{
  "n_layer": 9,
  "bias": "none",
  "init_std_o": 0.00478,
  "beta2": 0.98,
  "lr_head": 0.00504,
  "decay_fraction": 0.667,
  "steps": 9385
}
Each number is 500 + 50 x the weight over its row's rms, rounded and kept within 0 to 999. Layers, rows and columns count from 0. Numbers have three digits each. The size before them is the row's rms in percent of the matrix's.

# up: layer 2 MLP up, 1728x640, rms 0.0371, rows 1417-1471, columns 560-639
# down: layer 2 MLP down (transposed), 1728x640, rms 0.0338, rows 1417-1470, columns 560-639
# gate: layer 2 MLP gate, 1728x640, rms 0.038, rows 1418-1471, columns 560-639
up1417 104:506458484500496609587544552625461374506381465465477498521459480559438483527496537551466527509490535534413546484444462400566447487481414497552418439549419466474423463543457565544529459492618505559487498477494459476468557447491559421449451510
down1417 103:513510498509552500479380515471578476503445420527519463504440514473551540502422489528521430475481533483510584450432576512459442494366432494453585592563571547501629529444511553559448523506569518455548582503547583413518555494483615487493393552
gate1418 099:532506487563460439455434429493419461503520473573552488513603507515378570447409523527511512511548436442523377454555490597548593506498547512575470471503474559420459564496441495465526471583558468505451406584476462482486481533499406478585508459
up1418 101:507585405466457455551435522519539430474427488525531529543548463502472507479609523610478499539506553567586520535474568490548498505502368546386451398425493463630480573504516548576497529595463436553558526546536546459503546459462475538491526549
down1418 102:602530488485467458567511494506534512518535489522468469577443523580539482462495486611507434497581528465499492468548461430526553457553480480486522437569572529408415579555459598540513513573460520457605490611476454422439479523464490481645468510
gate1419 096:502451431585503510472496544351527582518565522508578503551424547448536430406533473529435473575517488447564478499521578528501518544604512477424450571582470470473437503452393487586447486536533461571559531537454485489482501463539528443513539448
up1419 099:504496513513545517533404500411506434492474491519490493532507507464513524470512425428547457446476458500488555530506569552400523450610572464437525410477586456508491507530495524506654434475493490583469458527516493530462467514515454587453511439
down1419 098:554534444568443500475468498500480422461522487568529489421469469488485530519467477538456433441529504531505474533498465572432425395497503532400511390476496538425578424465551434489510556514452478482505520470456442487536549438525442488541503579
gate1420 097:517501632517504453496499558503484592530465529549519507599484370504485600573473550526504466474477409568503444494473565585463519607528558540516564518482485561530475394479478508481470454517481436501514450484469415393615472532520537443544530415
up1420 095:452476580569537509500580497490508581540401547490492547519512481482511512554481525428525524540514535508463479445405440437555426456428448484507533514451449499560422420541488498582482509454513490508511470454527578377570549575519451494428563482
down1420 095:451508538536548479495531553534537461555462502524467605469501494498480478499556520410521462503473406540486489422528455459521507588472553446510510426512446637565461425544549481485552576565544461553550479511519441491492466478505474476449323416
gate1421 098:477476558493509468504535464502519420497528497457508460504556404476478380475505451541556517484436500376459463519437477506573545427595520587534452565457535527486470509456508515475532479578518551543594517540463494569471481500550458511510504353
up1421 098:505481557515479492481508565555505440551469469556590479518471509449549528549504442457559531480486435568590605491465614528383527479557462565458579523500561459584528476578497469437531423453568508474503426534468513431406552545460491570579469477
down1421 100:479483477498491560470541472422533533559507434410526547388484523512500441483531491497566533422502504484531493473508427499527452498517444415564497547500413489420530529459521525568608470467434495520580541503566545540449615444366531464547481459
gate1422 108:485509473523627437450461436578583573536489547469545494533461539437467516561608521536489440572552543458488498590487494600491514526505434492427407567473518469523508483578511510614524591518455515476506512537568471430585566512533496467437651507
up1422 108:460457492463574501488457489526540493468473470447468552462566532435516520449506428479485458508408512543425493419563493597495514456501504405451546476594482482504465500479478466433528589539466510439471569468518528564416509565499531474538452549
down1422 106:508521440496466501570363411429550531512521466524442503575504529533514569377477409472501573487560584490405398426499510566466442502524471492425536505478488477517508592512583551458603504564417498527527449419417446626484580504565510440556456492
gate1423 103:504404574627485511490508537559429506592496425508517468529478547506491489496503474571532501462468587544477492422475523502522585503526483562472464530564515490535504536474536516569501512533527520524424481454502515560549423459439500483613485419
up1423 103:426477522462461558536599506544458429488442594443564522496486574576458551499527429434496563511544496500556500557377502604511500475529523484539490542423549487486536591526466554514544511497455670503616535464450427505497501481483472489462490447
down1423 102:612512530505433526527418497551476501542498430431528505523476439460459561545526489499469584417509424500413518525359406443580444573514483427382535546535590497485509457555505636516536553377494465433408488450555518528511394407463476447527519540
gate1424 097:460420524569513448538429502512486449470604528530553503553488536459549499548515607514539533489507489498473581623505587488512477445500450515540470605490545573500523382492434527571485486509523556438573489421476546578488434453417498548576489527
up1424 098:496574490546451412460494486481481420503457467541422574513481531490545563500515568548514415513566460514545449506584462477517497532539461519388456532554416516503500603462511487449480518489506450462457517498529457529480508468521546550530501509
down1424 099:458488574500589474496525430485552589374536633539591464506457498591462524533520515496484540546537467586523495536536440482497541401426422428476532484491517504478484442552489485542483448501443556533523570444513496515475390512568534441471488410
gate1425 096:491545593579475527457594535469542484523565435509548477453458438506456483475500441542487542443520391474645506538482512550438543504408504474526501472502507494493597436530518494536475513565476452527596488440472480517499545410498497460527549514
up1425 095:546490469433658476564517483525397534573509549529550492563423560497466464438462580480503527460499486537551495473468440450472531461502600473500529432476533617510473452582483416499473597501480507463442474473441437499479457567403509550556462508
down1425 098:505510466557464480558511380516556397488495576449538543430447422574510499468370451454526371562530537512463618470474533473478453463542510453550504550522508430442479463443578441481451415536514549638640529587511477477506556533423406493387524458
gate1426 105:499397437485525461546482491468513587512551465490630544494546497435412482453578457472499637500513546520555475421491495582487523522581371472538428512489468569539498501504469502496495485481464511502407538515465375560478535460520465457411472442
up1426 101:632475502607430514528473491489411495435431467414558534465398445500500515462505459546408460446495516494513446513504521486503440524595479451358577515526438561527475500571587521510501473479455473553517518455512394411502382501540429455507470489
down1426 101:479548444430531477586494582505463515563511424582527469450480490538543529476487396603551520536511433453518537419529536451469581553510464536557376493493519504467475548558500476415445510471538466462500556376565557411494443536467566467516534515
gate1427 094:494386508542511435471402498528502478488540417589451496527489603467502551542527470480459590409525525497443478501499531439528432504551508493549534528434490453460559525509531421445470453517644459451488511568595579541491424530521508502463501527
up1427 094:473572432446487466501493517530486503508450500521579473401541589458483479468561501450545465533519579512545532519583570506582476532482577496416498493543464575428436383541529516538456566487553453527498510537586524476489540528502389446461543449
down1427 095:475445591518542510472533575437533532495529498449517464589576534477515507411568464526489515593550419440427538473524539456603517525525534471622512580523516536510452402430493487607497513501521543437554439490491506533488450460596540454584460454
gate1428 103:643494479457462506499447454498459585515566494458592609624518543452457496431577561567457468554523593480489524534502509545507516537482448557582569482546536485526506413490462349543504482532432532520460468422477553577515545490437473515564401523
up1428 102:499433423533474573565454455450508519520479375513520547480508548492618415495535459528513457431474420459533599501475502467477472541534482469557510677500519507545461490497586496509493622339555471563510540424506444480485499578572520544571495545
down1428 103:538436568457454487583537521468539495515492443379477451590456535597469621544505434517455543438483415497494572484525472466444478595465430532500482486443590403432427441567491534567514527464567429490571473424559389565481528597569494591537425555
gate1429 095:513487369492458561526522552457447474492538490583457449592512504507424546539588470475496426540581503489510549447475508492498483488473560467472508490469431410454434376470506494404584566580466504517466589455512479456507577447534485499593474498
up1429 096:519410494566546437455492450475502485450478575486483473438613422555494519443513565510601507543556508544553490472530435497563440492447593445441423575464551465538493498502523518504474471509442475470477476483447517472508571562491506527481543575
down1429 096:526603471417503470502532517476546555511488450499508476540474573411512563545493522466496632539400450393454617426505511549505609497469543480475468524466482508571581456541478490494546460506535515524538434501464495576513557543446537442568558565
gate1430 097:487559497521525482550551484531490406444435483441553540477487464496516470484477520515530441448539472511474459479529437410433451600495437468521512556475435505457473523496512520536611448553471494445561582504548497489578458498591535438491471423
up1430 099:440451478538565507545554616378407474476445497471454515463563510432511452508561447548454536504449382418511432493554479487533482478500464509489523470486515477538470464498589502529576448508425487454454502504427466488509472556436488553478581525
down1430 098:516448517442454521513516452525492552599504579497407514497451483458447471462503503464500554468484514536538475498427520566527475511465454492507515412499476552536544438528486457531598570388416544483510510549477569496492422449455562448543423465
gate1431 093:495520548538609470544547427516527424461511509475556655482423494591501447543636470515482469534524548548477453476478453471539534474510436551512445559564496563496424544403458534469468523473510516576454528527459441573613535550582517449517480422
up1431 095:533458506470580528502515580509429491462550494565550511356541561504528525544510480437514550565492570544473464553522471559522442482488499518488540483536474532566605522516521561407515467486570466465506512517486631448505529418491541464397447449
down1431 097:470457537502477526561544478480431506493505379488524436438508571365517452482495543404435596455521548528447515402494561420526563532464517476514491522462532375513481486461524512522497454545440542455535458465480493493522445552494495566520484556
gate1432 112:532570459492516492520499526465546562503596513596497509448472482516473493430468371556466483503448490533481531506456547414492519427472523464458539502428585459574597556458510454531564442596510470504532548475527447496486421483486521494565476442
up1432 102:402468447416506471533517497469551599523566470485498492500445510509570546429518400506479476522382462538521489490467447444573509478446466534482461507467509484468472564497490468586587654451424522518400532457413523522385394439557516449548538563
down1432 090:581464485431452488526595511472515540592527580442507462476523493533495461550526419534528491509415493426518500423410514529453447421527500517548480444526569518476519542522397437470520592471482487448504427537574458500533524494537453566458470514
gate1433 100:482469541447476601591444517566486548486441588491558488448428523500532486515452532529539583474498531541434521623479515437579419468501517512525461509439462447479484488447407421486499476551477440578503510387556558551506450510502433502648531479
up1433 101:495487379509509499555562414562470445598527442417529533561549488486413460452559514445459385483486547472556520449548436473515491456515571534467484559478534511473572522459432441588599488479493444495475432480473370476456427429449545492527468489
down1433 103:485463678529487439398441555543540449516522465535451454395562532460540558459472464654446495531506504510454540494524574484585393498510465427472499408502484515537509476506521501483490569518523496505580534562528433465511478636566549503516494594
gate1434 101:557474524526470484524408550450541565494422413422567489452504481479411539641427565565556560532549502479499519537519571509500451505543468491506534459486403435496477542556462577493462496541488395439419550482554487541494528525490564463420477542
up1434 098:506508551443540529541506519513404422485530526508409578476525486490469549570444504523493564502475453567535563383500430481551519570499510597526570515541554463489484474514541495405562445428405522500392451510451514561495421541571532546455508502
down1434 096:505435482545467427526511500529491558593544497534492473487459594519540446501473500439594483543563554556499434521413458573457422490429567450480513540501529473540517539492524570549496555506499472523526522456526512421549596387544443468518509540
gate1435 095:450548538438559600534475564551484525558549493573511504514487470581522519475574461537531451533477553474504571535496547474549483482460525454506500524526508578452533534512507496503505577508471557498436472499559443529482557495493463506546439454
up1435 099:512458574564586501563506530592426566396514464541469468485491567445462542469492554496495536516413425500462485594519502486483439426414562519515468539480415576508521488547519497441489391439555516428485424518505570431550563552530547548519461480
down1435 098:471554422572500453555473407499443444454492513462404499570512543470432616528484483576501475533529505577490595427527509485437470519693559493510519521427494408502440449538498544512409471526469540417545508409551499432538470409513497537492464498
gate1436 098:435513625521453548517465482515529443471573370577533580453521433539472431479453493484508465419522448421598430620540496503433513507475624526454460546496488526384427465480448544420564464599556438474484455481468587561455542574480534486506501488
up1436 100:443461449522467496506552412433497395486507509509540584525500432579482524584403477518554492445452462519464492512569421560567545511503520400394414492485462558498512454546512562445486566514505492516460443495520516503580505536484491480514542466
down1436 100:499446417561558430385438499393563422474577496485513561507504485525428565534509396537479538492496472603536488504599483504591472501504474455451553545457497485447467413464429515477449432505470542457429575528514516451522478588582466475475525517
gate1437 099:596457537483545517538504492495507570490468529495545518448503546490475577455487521593519473512543461420503428465433536473505418517504514500491476569495516500485433514487571450552494487572523479594438554473588380535450513517488531505503441507
up1437 101:494482539592559511498451504539487512447426443527473513446525559581520468487486418483547481427461557426468500429603556530485500537474439469587498587479522448493560632487537452552509420497606456538514454481507411524431425539499586499518386497
down1437 101:510479491495516653468498475378467571574408419467506505470505559551550526456430497502493572554473506439511524437440482482469455460501390442487511496520529496518509538486537392446505476542529498438462523553576480484534526477545472523486489523
gate1438 099:542492534530484434562494598389484504536506582510487509527519536437516507396498581474527443570438442541560491479537501526528517574527480394451562449388519441531463503500541495471507384534425630440408483560541459508477464485409468483592480414
up1438 100:467435473573511464466488589412537485479542510511433553482553508558507494559455513514446519482559518573509518541492496532376519522473472466452551488464384517483553540534458497529471485519494548556467515480550549562486496501550432552444399399
down1438 101:382498446531491472418542554540424536546450562573545556549457509550562417437542568424473452544509445364486509514469467457486527360479513497461441447501550545512460439528519365593477393501526570541478457495429552433499477500516527497431569474
gate1439 099:479455490449429489565507489508492525417460500469495523491416515405494584467475504534442561545499423520582443502508482423518480461480424539519432433529450482456507528456554548434564605394521521475516524529582513523513464482490532515440480443
up1439 096:498511534493460534495479508414513504505456574487511454514479533555505482530489522519488503569542524559485556644562501584499578498515568522446580531510463536512514495432454545549465480568473511516549531432501417507490498503422416499510455544
down1439 096:581501509563433476519499420535476483464431524576477502488496489536536480473483581531398460445508442480475412564527529433402522562465486575435539550551509581480593564514480514508529514470566468476426499509482580580510562526505510472608515454
gate1440 097:453481509456501571566478387522548436548581542431445476459460570523438520459479430557535454575475499436506339480481528416480544488587500502524483452541524468456532452456564506444454626453572500517542547483454465552469480536448549585615449484
up1440 095:602482572462549468547537513494513532491508484518400572519549480505491513455432504623469588491512525551529471492499469490525456582402495621508512524428420495377588532450560534481488484583519528526540546446490493607456470539484487422553560490
down1440 097:341516404547513522504564485536529440390452476405503527568438451416445495514521517514500572498465445527527481565437476555501549427545522495494491386434557456439473418492489501350523465504460596504608469469418429509526615405519487548603442527
gate1441 098:458428452474486538553514462512473496497515435532514593405530434522494585546490449605432554541537415488428519495544484438574476493470507537595458579501559465431488443501499590479449448595545547422502591453497521485519513362492483442483532458
up1441 095:537460540457514449460515462420489411577596545522466514413505523547422516428455539550493493480513478478437410462486474505524545535512458534471471507590511595509567484480601559464516481610559429555478580532536511457504484499591537562526545503
down1441 100:486477362529457458496637466610526510486540489527474504585467560561616473572480555500525468559520516382502549542515491400622515487548504550536511573491555465439502521463494409525483547614545512447471495490545523518595503473503546519427513414
gate1442 100:547504467433478476463485489506512496624458589529508430553431524499385532514453486560500498523523462517616491497505518469555448579587470484594495506507476444447527471416464400482411437451446452495481529519447412408573534510492561526526460490
up1442 099:427411552466445584451533499405488513496504532487496485502454565504598504472483459519505599468451471493431553455478440547537371467477536426610532412443577367587590459480553510489465542488505525465505541464494483531422507510545591497538590481
down1442 097:506508478513489554520456617547435541538477485593476378478445563489540537416562492540554527469473553606444534567477542599479564557417433538521506520448482454478528474527453473442460515546487537421453607459516527556548566457430523433456462496
gate1443 099:455426474482542396422505528459456531483404513451592525414512483556413460446460517496567495451568498601492484493444393584511522450440481433501499475479500489428481486524559510438523432557505480546460462514510499487522510479468432507462538452
up1443 098:476440556468541552547446476528475550518479582435434534584515539489474512460497512496488579535458575507550525438577447500511454502472500519510438492446526488434503468478454518550568534526424502482493520465493458468472460522472576434576378550
down1443 100:411506525441465472515468450408544370500460505484545529412386504471528516506430456475585461447505514462437518535440454454456450466551487536449477418460523520558534570483394418528553541458536537432506423551514500523564592591470501500447526485
gate1444 097:475502540594500541476519517499521485509444436553468438466401514512510535530542526639452494528560479527493442645500506509582418470501384549521469532549533493490476540542490498463544454509469538438611584548518519487517453525582448543430466551
up1444 099:502516350535497563513508498554470539498465444499593542513511503598521599495556523494579454481453423568425486503414511552448490531478562537455502447422460470487443527441596534476539520495498527455581529454436528588549525418457453431426486497
down1444 100:546432534517510570515553498412511512498511481492561447576481452500524441559559552477571452507496438520432514472515507461468464511468458478526518531620551516506448555481528537469507470466489471516456429495559387520524484549448498464541560526
gate1445 099:487395494459431484530558504534488552505588505607502532531544503591608471508530539445567587544462463456356480487480526500532491486519453509444543604449524540455548475485530487485534528493449478508502437537472566515540487514488523481510602488
up1445 100:454429436469485458477475508497508441535576536523477478503534572481509479473566522568524513566571459461482542464443430450561481515569494444539471539587433461477527435469570440593483556490545473587413448534582500502563423496442575524459530478
down1445 101:531506534537508461511546453510580493526429627533512526504463533586482463528521538493587506466515536496402563491451482563480559524511517489531506571510485543527570438573490493510513530417570484518520519484498501553456463430388540515503532475
gate1446 098:447515466443409608507497605485488526531443551454576515462414498531579575530521571458486419483477578437496429518450505585505508430464515440512492379531519559542510447432610565417522459477421495460452539510581549452492555486525460510416485517
up1446 097:490520576512425529504482529514489543506409479549510431506539547471486511437466559489469519522467499510457475402522522403482546519532476407542496520486541504477536434441490560542529499443541504476487409478464520523461404467458548454573413500
down1446 097:473408478500595475497436501488533477400537469517462511471614516461540573524522515534487502417475487435572511604539489468472500560414531450467501463551555480436454468537490485459508591468395504498475433490507439493487393468571439471504520494
gate1447 099:530426517515466496429435484493537509500543463590492402441477479478485511519493526428505571562497506526463569520550561369441574419425543583494469469421406505390504407507535452567524504455525446549532497504593524398494498469533468530484508477
up1447 100:525490449485569575528564598532574392476503473430506533457484522483471465572562504529617581586525479434537493487511579548471475519478551463544483573530588515584505561538481596541449544530437483497384479423431471506493527464472492410483485475
down1447 101:417493542446409520520556495529487529496501537593562549504512519516469374498516407535474546468543477465528484459398543469429466571582532544448488475499521485522447549414465525478546472430433531568386540450522511564482475466465422465467462466
gate1448 100:489500521469494542514553599471384500464397460489592608462552457364508628538525378498475499499506474456441518485422494533537521493447532482541420532482484474611468467466519565499557541476461490559377414540498525481588477482470466594491506492
up1448 098:442562453537514455511539527497525491484419563462603475637465479465582437505596485437586469516459472497532505533515444542491479447423471455456534565571466520466561556509567496437552569479476503511523466532571507457534505530520545522506465448
down1448 099:510582601449525493554474411552469487509549590459435560504586480565444461423451488637533522534426570569519509512490523393494516512431501451532495482490449453412514490522446457554440436464507480476471557534477536562476503456483515448535663617
gate1449 100:507471448457497589572402542516427451507475519483552501472447549662481598441629540591480440455497578529520519535526468552489534547476451621426518487574439549448508518577501481475475464543492591551574522463539636513470436477531519524442465481
up1449 103:533428550611442510430389513446453495597432468350467494461542432395508520555537441495493486550500585440466481498537473470568454554489461487477535522588461444449410503494536558598563417435439481520518556521531520459492495479519476443588505506
down1449 102:472529533461565478478505507408468515577474538592418482450434432553489450468497505518432579495419591518532529474509544467448501529525519503568539425552549451474540454501469568514467490606588582491515538522580527487415485506398449547493433464
gate1450 098:513554525555453474505476443522531565453539487468578514474464474515533520425474445506536563454421515545525416445439560435407560552445460457487529448501584400412473472429489486512561498564554452426487468505477531477547537585535448542568548485
up1450 100:452609524446479534496481527556466460378550487543527446433596538472492321509569456445494479542563534541492541512515404518469457441513556578471468459593435537509461558462383483562499462473485504422534531438515556450477490476486486359555396472
down1450 100:450468513549471495476548424534476464579461436490511531589509518531545556515413465562489473382524477461544438570437530475635478527471438502503502502491455508513515476439583491548448537490503494552441501498514425533494534509460435524429505558
gate1451 101:502641545493478564509527521535496436523537488507512559377489479444389569544519532513539570493479539554513453455571446568475431514503480571507557517488527458554504483567563522483484433520540378666490437447482486598427600525543472550487487496
up1451 102:534487536512434480537432452502572471501414559489426519575450496480465528478454464497438554472502548479449588497436561453545546449547469481534403513518532436497570537532490473441508516504492520493539490556450504533508521590532557559569478463
down1451 102:582536502513506506496435486523530476525509519473582448467534564503467454459486454469472514502463591431559518486585469437579483444536528512574423539537576516624414447580561514465462480472508435585497608458560524424540515572498472517520545515
gate1452 107:528517499442478426559475439518529511513511469504469500545458446386494540526508494525428525576511503487519494539496563405571449527516480499443506383468443519597481458418527502469461529533448581407486484507590497502509510493535389487430528479
up1452 100:547537466537469548472443471505532550487487505514374454470469533500521461460443496572524467541394556423460431538524567504535473462572498465528515499477566483517555378503449469598475550581507495575470535554501539616520486481474469435516486536
down1452 101:444526583532515459463547438459452527491478438468458430542523524465472539499445442400609499492565542500559516503557438500431503504441577473505485593494493498460558482427445504506481520482456524449527574487450536509435517502558511450473543515
gate1453 104:503451446460508527529368567401502521514501551555485457536491455480502525610495477468562481481436485504491431542500487468461460543545504445470537481501533464530472462451572570536365410510521522482500409522517522577493540471391471494498509567
up1453 106:419533424508537563477413479511543487461493440517566476570518526492539567588511480477509474492475460519502463493392499535478517543548470507462497479478464416618569470506541526536485446449479475418424454409473482597460469592450482492417592441
down1453 104:458531535486464523566413482468508454473574530504469515535563554552548554419579572490556533551560448522546466504540446525476493478526452506539430493547417494634498537623470451512451467520515521414463538491559468497455519413467479488514524435
gate1454 097:456471466536560553540367427641539561513430471517554542534504493476592602510511536534476556429500500583458520497522579503615500606546532471502506467435387447411477404514487438501534521547474551437531549579498480591481510592449493493468465459
up1454 101:478608465503494527587571530554517555531537452553437497547460491545487448517483476610508480470560434502518498508449450505484556570474590539491471457631533482553516606492517398553491536479565520459461590515466453506570418531464463478527571548
down1454 102:455575483582542552483550427519626502478527419511439534589613511459451475464455477444499554451614453477544431525583456566502529403452527436500562541536520432486503541542471481558513482481544530445481593541577433536562391571522473506474481547
gate1455 101:531544573566519552491592444498525422544567519489525560477517473537486574469594568508438508564480515532516473515463567612599481402599535511523476461574501479451539394539533549528542497524492587559477433613397493503532448464563533478583485464
up1455 101:529498506504497518449444451509493575539612496511492519564525440438504511510451438553419543496476540400485444487459529462490489588513484601519482521532508516480442555495480521519582494460506459545546587481497552536445560551451453604445536487
down1455 100:450529517497508576456558471473539426572511529563525533467542506464433476496547577508439566463519533486515523500513508467510556454463511614549406514569459581577429490554517527505635527577404462599437532546505428498568541493545482519480559405
gate1456 104:562478454413554596536455506375511464559552504510473427441497432498506539467472474466483521622454590488447528493451507495512382450455444431509451463447561516518444501483530551513418454484424449492461459521658585521545572480438561521523472461
up1456 095:553612467544504527513450551522504553513545456507536502464453508519457505521560431516427551517418499437507532592444440456483512519557525490470520527566464477527452547456496482491451422521484480502426536596495443509541430507515510511420463538
down1456 098:607464502468473449507474526491499450587474503477377476558438450488487478429450573500460519482511555530441553485444649509455501442442449406488464617506511541494543503566520471488472459490471383477451493444604457408526535510423544552525514519
gate1457 097:475443488512483505489428500513466494485456576440570483498515499581475553526537510451535475538555551454486529582618532384539468513394494500509546528484526466542477512560585534590539561565445548424496469640541549468543497505505595467485573442
up1457 101:494527543521455526462524502583454493505471513470488510541503489426526590499548522514428443478512448484525562523514472495457496506503535414388534439464507473455550521580556595490568528553534557583484520537526516450588478461453490382552487504
down1457 099:531622524498454475525551497530498460500522508486435592480476551467547595415433508404516526407473482496509445527502571515507562455584493466550420551524410419454574452525488458562511516458506450425510453498440409442504515420564460425493496525
gate1458 100:577540514454543492505455574478505526402443512479507389600452486492455609523558419547518500523447512567467551564451529453474590516484443516389453454435518459487428475426496504522507555463428479501409556476476527450489395427526444501440505495
up1458 103:535431459553554518482446500489553435471542488584551578481484415523498598513509544513535437479516511491591540534528435466457456508564396399523542454472447474514449465556684544524525444590561549483501525463580483574457503573538471486435428481
down1458 104:469502473521565547531439522498443506483579444455535455538515495473460467525496461490458515496408465505424606525471497480445499444532484486458488477510486448554495473503542509555512608554441503571540617407546472545474537504577499468577545448
gate1459 100:525426514454504438585561459444604546506537514461433474508493448517466530505490397563517557433422533526412506511399509443513518526551379527483482527493432537488544471462554488497429555578473494491505407583523443503439497505463460444555479515
up1459 097:505570538535531513485429570495479574596442455549594529573534601583571485511481503483552463551496438557504526435537530496388428485455555509481446475486525563516484503604481423443511438507519552478475544459562613555491477548537520475444515531
down1459 099:526500465505433436499521508491579597560460520434500531549519536562459414487361539511511534501502396550495629642515473491544538503489522513593550472425590494533535461514443489522420450502530465511510474449517453592551621483462550556465541517
gate1460 096:458530502562465488495446537511474607554496425495435524539522526463472487520419500571492533579491490499569484507451472484558475404617521475480467454450588519573563541539497415431436501521416426486510501473584490506403502572545504499465427452
up1460 092:444509404525553463462526484469519508517504503446434487581513470519508563466525533511592419473426574423558566384446573450464540492533482541436579418516536480605447477531522549512508479570486548559457446512479474452511509426570496404561498485
down1460 094:409422510569553455525513530516535513652551462500469482570473520464571543510441579500410512577431433401545445517555474552514478465467481521485504549450523539531476468562564534484493534500469522562448453493503480552439522541505499448482474592
gate1461 100:512478584540486495541500548475511423514502476514509511471431555395517498527468593526442505591485487421465505527452555533418473482594518554531469559406451558469516626519434450455568409535593499547508524406570537408453398555560537424474493495
up1461 101:455517518451523444523626610492540505479581428494459451400461635510665454516498557533472510476483515423504474460502560470542489544487481512564469499484523449429504539474485623471571518525536511442545483422481488451553508536488464454449456563
down1461 100:565446517545545432502573579476533480477515494417437542446658534509550495515513442503514496421495475473474499471447452532515517500466486447523464434528568461485509538526463483471506406566446494527428481475508581511477485491472431494517432484
gate1462 101:430445496553517431498509456407490536485384572466445505469415529568560525477476568473378556490534446490450416592519465426493486428525437521409479553523438532448524457567590549449423538491551510509504491505509527501482452509556489597451458431
up1462 098:526388479525455490502548472493497491476514560547468444454423516574339491549512552475547530602469530516430422423531451542453560460409493570581509479482497515537504662477410521548508548550512466504527478602406461521492521525474639459493553589
down1462 098:583528454520656444534488568485532515425529462535460474502427489464517525438511491437481587532518539424536543438619591554406506538472505579503506523536422512554506481565486470527546453588477433452483528438473416529464553476550527426524471577
gate1463 101:503496577392430555567489443429583440570535529478440560498591426469516560527494492472515611456442511525475497538493574535434492465544516515447584524542596441590472526477434542572508503431546498513499449541500477461594526480544498482545563486
up1463 101:585523488497516490467508497382358519534537584546528576541500530567497434409494610463509500490565428509526455468500587517430555533389459516505560576517470497524536455508488465536509431442549594514529547502460479576524581466371518487498568433
down1463 100:518542497528467500548570457452557466509505468466482504564446520490539557512468592516518523466460472465515552562514566458473515490494464521537475470544475521460490502499458383574576474498423518602537572429531551450470463584481425512480471436
gate1464 103:517488557441449517504422486486543550476540538589548441386517415454493509408430478484426481449453513565421516490416546398456465425520539503523561492523588407503553492517586592476494451521536452482530530445528521594535481498440451571647508375
up1464 104:455486631486458473517542531370404604370478498482449481497430562501488585493521455523585497434409533437462411446467574441559454519586437526442515443498489474573461459492525508538557495613458531512536425502524572470484529464565571502546474413
down1464 103:489485584485584468530513556520525492545507504492577483439495462488585555487563507466494463505456469538433436600444571584497443511538445486493485463497564564555463487548496483478558508533513458529424517476518501410560518549548552552465502530
gate1465 100:519495502459526550518548578510549471598523495497536505500466419534465515463531437456449612458502437575436517506417502570484571452499484456464552453518531425572458547491497513493480582580491584547467562555494475509529532467567545565536575426
up1465 098:554504448508545590494448568487573424567627520498556532463499521490498463471500501496495582524501527460540589527508499562526467545442483387423438531456411525511550483483473522532480561479479503431513501471560539464447418431508553419509444435
down1465 099:525444535555527426495546399533489510544508475460406522488492515551460511561511468582456499613483484449561536526510498428377537505486594548437518545491503488503505499498529480470374475557452498506489525522527511537460488508534460504601539562
gate1466 102:527541581514425549557460448515568494397477544504458549401543479495457527536425499510531427474482580541508537529505525492489432459613506547569490454463378562543509460478489521519545486474416380448480557472454494560501571487511456515462534547
up1466 103:455540497482377482409516489468489568514487449536519404368556441566493515572416413523471532517491532574462512546457474451539497531507479489501547433417584509501466534479532496513496511479513432508479502401518600578522467605514495597460555550
down1466 100:460486493532560574435409520506503467511623518511424420456516477469508556488421413497506476473475407460386528475530449524480505506373527424565450515562385487480551570552488568517488419487471562517493563527428453592521502414567527487484480566
gate1467 100:536496531531511457655358439485535519549486538493540534516503516440492470467546577504536501462469536525528527542562555409605483516527370464517494543523554518502396459504470469443493489562438527536483467477468513577483481479422548521576551486
up1467 096:486478414461496576427539509513502515519494492580475425491537491511454544546435382536540449565584479410567450544445516477413500497534550488483516482468527490608524491439479571546496497543469483537490523522537490495428466462529431532488405433
down1467 100:612481515539500543507419507494568451554515506495520506456520534471561365475502489506403598388491445447495491475563524470576544523499455505430501554543500515563487473509480511523476526425476519523469474504548561482418510472424494451519527555
gate1468 100:566468491504514504607452463493517530472483523523515558558467536438469515511518567488629451507499492449583449547483546473542439460497516630540508515471504462565429540541479381443568468507481505490522511563504556561505561478506488486542515531
up1468 099:488504574474493471487499509533582456507517524516532532548509569507525501464450543530478548463550569572485529551529414447531509576537482467442502601611491496462506440461540441509428560586429548496501510485538505452478479477431520472499541436
down1468 100:497528411442498483487565528538464458454531438469464571462546465465475463517415513499388515503635488435572442455465483575493433475519460565615470502556565488427453481407371502491465535519526553482512511487535500503537485534463446483493601485
gate1469 099:540561478540529533511542502447494551469485531578492548507509455506459469463626560561454442464574552439453364536567526426471508575568426478523518520417563466599495527479482482454454492467553441492488500574458484387505442542552526533532420427
up1469 100:458439492517565519514473492668475551475384535439583535491442575509406493463581572495505467571447507432559470552558484484518439477429555493448443546463436498427559408635518576530484443472479504571518503447546574525527610515355600457541517491
down1469 099:556552516549529574507463449521444521562473565479566551560587535470474461552532457573468494501502463406485473561506563440538577544563412458569417520431507513603521528527538551462446425521471525450533462546549550470504503561386510474487536486
gate1470 098:412518559477521538477492400530463497394411511498533601506495545510499491543560541570521485471460585535470545557525498425489523453580536509505493438515437523482455502473443522540518514497515457425454519460467543475517530499425541399491491472
up1470 096:488584523479529474479533556477526471562588427470526515497488501550483519531507443504551469515516565467515504477440594511545542491481452538489500511399495514424429566557513563454506498489481512541396484524455509459555606521510491436545524412
down1470 096:421500523474505529517528470510491444489534504555523574491538443521532467524506453536445539476435509463450509469481524423513556445576413531543400614441544527511429475486519525634448496520494456453599563467449531520468408418569515526563591458
gate1471 103:514559507512463532540581501514555494508505497565479539492457508488548533452473495532549571458477459439437509575444583511466449481515506569550443443503436481562546419536498452500563523478586336546533435567534515484510518539505515560522544469
up1471 097:536474481530526545548525496463505493462439432408509567437479518492505492443498525521527509481463435493509509544494559425500485555545469402539468377554505606449560496483523532454518501434541468446509458545488525522482482570472504556494536540